{"hidden_size": 768, "hidden_act": "swiglu", "norm": "layernorm", "parallel_block": false, "init_std_up": 0.0218}
Each number is 200 + 40 x the weight over its row's rms, rounded and kept within 0 to 999. Layers, rows and columns count from 0. The size before them is the row's rms in percent of the matrix's.

# layer 8 MLP down (transposed), 4096x768, rms 0.0671, rows 2374-2390, columns 384-447
096,233,250,186,151,211,186,195,203,221,275,121,203,153,164,197,212,195,182,189,130,180,168,208,103,185,142,133,218,215,204,176,146,239,262,250,211,220,196,187,219,147,174,216,208,191,230,195,191,155,254,235,258,159,179,215,204,171,225,147,198,195,214,180,217
098,123,201,232,254,278,209,234,170,183,285,170,203,224,212,156,218,226,201,249,166,188,223,199,246,238,248,229,196,177,136,183,173,233,209,215,189,255,217,202,194,118,177,177,219,184,155,185,249,271,232,205,201,194,199,172,273,146,219,263,200,232,251,110,287
098,190,203,100,191,203,135,163,149,146,195,267,206,225,155,131,243,235,206,234,167,196,173,252,219,172,241,231,155,182,240,262,224,222,164,163,208,181,191,233,276,210,207,169,220,199,146,158,171,127,174,207,206,160,172,163,157,198,170,199,122,204,170,182,198
099,231,174,162,185,139,190,254,158,213,220,201,175,251,193,214,194,198,225,228,135,201,116,195,196,135,170,277,186,178,272,233,263,119,228,183,214,209,202,177,159,219,174,252,204,139,212,201,267,147,213,217,217,175,177,162,237,151,211,142,267,223,186,197,182
097,248,210,198,161,136,113,205,169,208,225,202,166,233,129,201,209,173,222,119,178,224,159,224,225,189,178,168,212,172,221,93,271,223,173,184,181,161,180,252,254,230,220,199,230,184,214,182,170,174,164,237,164,241,173,186,256,152,144,164,208,227,253,176,265
098,223,199,186,183,215,228,220,107,204,164,158,232,156,245,244,202,219,160,199,225,138,186,227,259,243,124,157,181,120,211,136,154,149,232,255,253,184,246,196,157,275,277,210,240,158,204,210,181,212,252,245,189,227,253,197,221,156,187,238,226,186,173,241,215
106,250,89,198,108,222,199,188,251,211,138,199,227,155,253,129,201,162,222,143,174,275,240,185,261,216,142,198,176,224,217,201,199,116,238,236,168,260,191,233,205,213,127,220,298,239,203,242,167,146,209,201,163,178,206,187,204,290,264,121,155,178,176,176,231
102,191,176,208,117,233,172,144,202,198,158,171,164,153,111,155,237,182,133,170,233,229,161,210,163,220,218,221,210,184,142,230,205,256,193,189,215,140,184,165,119,174,251,170,197,265,183,200,130,239,169,208,223,121,186,166,175,230,257,142,216,192,118,167,231
098,186,271,233,253,187,272,206,166,189,196,200,199,168,193,275,129,227,175,209,267,220,177,294,192,191,170,136,242,166,146,186,212,177,218,199,167,193,219,267,208,232,143,174,234,198,165,219,187,167,197,179,158,176,189,236,200,211,134,134,123,251,195,221,159
102,268,187,233,124,58,181,133,256,284,226,262,186,222,133,207,223,206,253,151,204,189,210,297,184,188,190,182,174,168,214,215,185,199,194,198,225,201,225,128,209,211,188,157,185,114,261,198,154,170,157,187,98,241,145,184,175,241,204,157,198,232,153,132,218
098,122,213,178,194,173,188,197,192,161,169,208,192,193,222,153,225,176,188,167,210,194,176,237,126,222,193,172,206,189,191,211,189,214,172,228,152,205,125,213,136,139,257,249,260,236,235,210,218,222,216,208,191,257,161,116,134,177,103,276,211,193,218,259,261
102,171,198,104,199,228,211,210,192,252,254,197,131,202,306,158,227,213,231,239,243,188,209,180,171,226,155,187,204,134,189,188,193,192,207,226,174,152,151,170,166,289,176,157,256,186,139,133,170,192,253,236,204,206,227,193,184,120,160,176,222,194,175,184,213
099,149,201,181,114,163,190,213,246,163,275,240,169,290,210,227,154,192,194,191,193,153,205,177,238,191,179,139,225,281,199,267,189,219,248,295,213,147,275,228,164,187,271,198,207,115,179,163,233,176,185,245,202,205,115,219,175,222,141,162,156,155,201,110,218
107,239,166,246,170,219,264,187,153,233,253,155,251,190,171,241,216,214,191,172,177,209,220,200,173,270,254,202,162,222,263,270,185,264,255,164,272,175,214,184,218,162,178,169,262,239,239,166,205,249,283,179,161,205,189,237,182,223,242,205,53,203,220,213,251
101,162,176,238,152,171,228,160,205,227,173,179,220,187,166,244,205,207,155,180,243,140,265,201,137,166,212,106,241,136,216,264,148,119,144,151,215,202,155,120,175,218,231,177,235,216,241,207,133,233,196,181,177,277,192,264,211,227,193,232,240,204,137,165,179
097,193,163,218,162,264,165,275,214,189,201,220,136,240,224,225,197,189,70,221,177,255,169,194,256,193,188,259,233,243,154,210,205,249,238,241,185,203,261,157,151,209,146,208,171,242,193,181,267,251,149,162,205,143,232,256,84,233,228,187,239,188,256,119,229
097,151,211,243,203,129,241,170,236,184,198,161,248,233,182,197,192,152,226,233,168,104,206,157,197,172,219,166,271,236,199,135,97,151,226,175,287,205,195,200,205,215,191,192,195,169,206,183,211,168,237,201,225,364,177,189,208,276,204,121,185,154,168,230,225
# layer 8 MLP gate, 4096x768, rms 0.0704, rows 2375-2391, columns 384-447
094,178,269,172,213,255,236,141,149,226,201,172,331,211,230,207,186,227,135,315,159,161,215,206,91,189,207,214,111,230,256,203,158,156,203,142,222,218,204,161,201,251,140,120,137,191,221,202,297,135,269,202,172,263,209,226,243,192,216,222,251,183,145,179,186
094,220,260,142,163,129,241,207,169,237,189,157,206,181,202,172,213,194,158,191,205,191,242,229,235,251,159,156,225,172,218,144,228,181,253,203,133,210,184,111,180,171,215,187,213,164,231,180,189,162,141,109,201,156,207,169,217,157,238,250,267,160,101,110,209
093,162,178,257,188,222,238,236,180,134,232,249,253,207,168,266,135,186,200,226,173,128,205,163,233,230,154,178,202,210,209,238,188,196,210,198,217,213,164,124,188,154,209,168,144,196,193,229,190,160,200,285,260,183,260,176,257,243,189,200,266,199,254,181,221
094,195,231,218,205,127,167,182,233,180,229,159,197,203,177,207,165,115,201,232,181,201,163,136,193,215,178,142,184,197,157,241,272,158,165,182,272,196,198,260,156,206,183,231,188,173,201,134,177,156,184,207,208,235,260,194,242,136,126,240,106,207,155,156,222
094,273,171,217,191,115,212,207,157,218,238,226,187,243,214,179,192,185,189,153,232,261,107,211,224,154,223,179,187,228,182,257,134,182,151,235,169,203,194,138,147,146,173,197,206,122,151,217,191,206,229,228,252,256,309,184,222,225,158,127,237,196,173,232,206
103,183,179,147,271,181,185,250,189,166,164,127,216,172,193,171,189,205,194,231,136,260,241,227,159,222,162,253,246,162,219,219,215,202,250,168,181,215,178,218,187,159,158,169,159,187,224,233,216,198,198,268,202,174,240,191,231,225,152,235,153,160,160,179,246
096,168,247,222,176,172,212,111,193,216,103,214,246,146,183,206,275,226,120,212,171,190,156,181,278,237,206,189,192,262,152,154,200,148,198,201,212,218,193,180,194,168,199,145,206,148,249,169,227,176,162,181,211,267,245,188,225,204,192,248,216,180,160,128,180
100,206,210,266,244,151,229,173,295,145,169,217,183,173,198,288,160,255,181,191,288,233,233,248,193,197,282,206,166,153,249,197,233,185,156,204,130,206,244,236,175,170,152,117,159,150,189,242,187,249,220,170,142,200,153,266,232,170,244,191,243,248,203,207,173
103,136,156,231,199,226,190,189,146,210,178,243,222,234,135,188,224,74,204,223,204,144,206,190,236,185,254,171,164,250,199,261,280,137,241,181,226,216,283,196,254,221,254,134,238,226,189,240,166,187,239,206,190,184,198,227,287,225,191,223,202,184,221,304,123
095,192,190,187,169,197,197,171,278,135,177,274,199,239,152,173,188,253,207,205,165,202,199,126,254,169,245,207,270,195,205,216,191,151,296,129,196,177,236,161,165,141,200,188,242,191,202,172,262,169,219,134,105,172,184,246,194,193,170,171,144,249,211,311,131
103,160,168,116,168,214,177,206,195,213,210,174,208,206,205,195,197,227,236,179,194,186,263,244,234,164,213,98,232,206,168,185,198,211,200,243,201,147,180,183,160,242,186,152,104,144,234,198,224,243,206,222,226,166,277,238,145,228,128,130,161,218,232,89,90
102,212,224,219,225,262,170,215,165,105,214,243,274,239,206,133,150,303,156,301,129,149,174,241,213,194,154,187,113,273,150,154,226,169,190,231,195,252,238,150,185,312,152,166,161,212,175,189,228,234,229,223,230,150,183,197,228,236,210,197,167,127,231,188,176
106,245,230,241,187,197,180,183,142,301,201,250,210,150,149,208,230,185,156,178,152,248,252,150,276,225,280,218,191,260,222,112,202,228,247,170,178,205,192,260,201,189,165,196,181,86,99,297,208,214,242,211,150,258,194,242,172,155,232,195,149,136,150,234,272
104,252,260,183,217,204,164,201,173,192,275,236,194,192,262,136,226,217,246,287,154,155,181,147,271,201,200,222,204,219,141,196,137,302,252,167,222,180,240,261,231,272,216,164,197,155,239,198,289,242,208,161,188,192,232,159,167,177,165,214,155,145,204,210,189
098,196,307,235,202,176,207,119,213,195,278,215,233,282,173,238,235,243,177,217,191,152,209,179,150,104,179,235,75,180,230,273,191,255,166,243,175,179,212,118,180,231,281,238,128,196,151,150,237,216,196,203,152,175,169,221,210,202,171,132,196,233,120,245,247
094,208,212,185,245,265,174,160,158,174,178,193,160,178,217,174,216,197,213,245,183,189,206,168,186,185,265,201,190,258,217,207,213,188,285,208,179,280,167,182,205,203,182,240,230,138,113,153,175,193,158,141,159,209,211,153,205,260,166,211,79,137,190,206,230
109,195,130,256,253,237,258,234,161,166,231,102,220,249,218,224,188,193,116,300,295,142,320,133,194,154,182,206,140,208,150,247,171,178,209,150,218,144,128,179,233,250,188,164,192,184,215,235,200,197,155,203,185,206,157,185,209,170,160,235,252,174,258,135,216
# layer 8 MLP up, 4096x768, rms 0.0705, rows 2375-2391, columns 384-447
097,176,195,292,187,240,199,259,214,196,243,151,151,112,245,186,204,161,135,238,233,150,217,210,157,185,193,224,222,278,204,210,218,259,131,212,191,222,223,194,246,229,98,243,162,236,208,197,243,129,196,166,198,195,157,104,210,175,164,190,227,124,179,194,219
096,188,218,228,186,212,202,241,216,157,188,172,238,214,224,211,134,282,196,208,153,93,158,177,272,172,209,263,248,207,197,100,206,177,187,262,267,185,212,204,169,243,226,221,234,212,176,166,228,205,155,201,138,197,181,241,207,226,209,261,152,207,141,165,214
094,228,193,181,187,210,228,220,104,216,241,118,213,239,249,230,178,114,222,211,235,218,134,180,241,151,234,170,214,213,244,242,188,237,239,150,162,230,202,177,184,267,157,243,243,159,210,202,276,204,178,162,271,193,160,138,230,182,198,191,233,187,166,168,278
095,236,228,202,175,201,223,163,293,190,260,207,197,211,228,214,190,192,193,205,162,193,136,220,169,181,251,163,210,228,159,128,225,234,218,202,188,169,210,241,203,257,158,174,186,205,181,214,237,171,191,230,183,170,100,138,141,212,168,249,184,136,217,201,122
091,180,179,183,223,270,222,211,212,259,191,141,307,176,231,178,169,146,174,223,167,208,240,226,315,194,177,220,104,217,159,174,198,225,277,187,227,171,139,226,217,173,210,208,235,183,177,232,259,243,171,227,162,183,276,192,181,198,201,217,282,257,133,223,220
105,193,127,140,165,196,164,144,206,188,184,164,202,123,161,94,243,235,179,182,127,193,195,267,192,147,197,191,282,205,227,171,207,177,246,174,154,219,188,219,168,148,213,165,168,163,209,257,171,160,160,210,111,132,222,199,249,224,189,130,192,216,161,203,172
097,238,155,226,156,231,256,220,226,201,227,174,295,283,238,151,179,250,231,201,213,224,160,199,212,123,196,237,193,233,242,222,190,158,217,248,220,239,213,237,175,234,244,198,256,194,259,215,240,203,205,188,229,211,272,218,124,167,169,215,173,150,105,207,185
101,247,242,203,243,268,212,215,164,165,259,191,213,199,207,280,205,227,245,165,176,107,185,186,128,207,238,236,203,146,162,186,249,217,186,207,182,159,213,311,147,203,227,209,251,240,214,245,216,195,229,185,237,156,243,220,276,206,172,179,168,230,159,140,243
102,237,176,193,136,171,186,191,234,203,222,253,197,239,153,197,204,192,279,160,138,164,211,236,186,202,99,202,234,207,173,195,203,195,200,274,172,147,251,170,168,180,291,221,128,180,147,236,257,202,192,220,212,201,240,161,162,133,242,188,217,263,284,212,212
097,223,207,136,197,150,205,131,210,222,173,199,246,190,228,129,229,278,232,191,248,206,144,226,160,258,199,279,243,134,182,159,199,138,178,201,181,141,224,147,190,187,188,247,238,235,125,252,216,138,261,149,172,247,191,207,194,192,219,261,169,211,227,219,242
102,234,199,223,217,193,221,136,227,147,209,269,182,210,247,124,241,92,213,214,203,222,202,178,147,177,107,161,221,121,213,266,182,209,187,171,170,218,217,235,208,242,117,264,208,179,150,240,210,228,190,159,174,217,190,140,250,207,174,167,185,129,192,211,159
104,207,137,198,175,191,281,189,248,189,218,187,141,197,193,233,232,219,134,225,152,209,193,207,183,186,194,181,81,215,214,226,220,189,197,285,230,144,189,226,234,207,205,197,170,173,157,135,181,244,219,194,155,207,246,149,178,208,225,248,220,281,112,208,276
105,229,171,218,185,167,237,211,234,243,197,224,159,224,191,146,231,194,154,235,177,201,212,215,173,168,198,223,186,173,182,232,264,266,240,218,169,222,245,163,238,264,215,134,150,208,247,105,188,203,142,187,144,159,252,164,219,216,342,209,125,202,196,118,223
102,123,242,283,205,151,238,185,149,167,198,206,209,183,196,188,250,214,217,245,167,254,265,167,176,204,274,216,191,215,114,212,161,219,266,173,192,214,200,204,152,178,205,218,196,203,191,148,182,168,244,245,248,137,121,219,314,239,202,194,272,194,153,224,218
098,190,241,165,171,205,210,187,175,215,181,177,226,186,136,243,220,171,186,205,249,226,248,192,138,167,153,215,218,157,172,171,225,182,219,214,182,160,163,160,158,170,126,208,197,178,230,233,221,211,163,179,153,210,226,196,121,78,222,173,180,158,218,269,194
097,173,217,170,220,164,251,252,225,204,198,233,201,151,202,245,212,219,198,177,259,146,166,210,206,224,171,277,204,149,282,201,184,198,173,223,245,147,189,189,162,182,149,214,191,214,240,223,186,178,270,131,250,193,201,217,227,185,211,177,188,297,302,243,234
110,200,97,205,255,187,207,131,182,205,189,197,193,152,143,229,225,204,169,189,205,215,215,223,209,156,233,152,238,142,164,120,178,235,221,177,207,203,181,231,226,228,173,244,226,160,236,188,155,180,223,228,216,202,192,301,189,230,195,133,204,227,179,233,217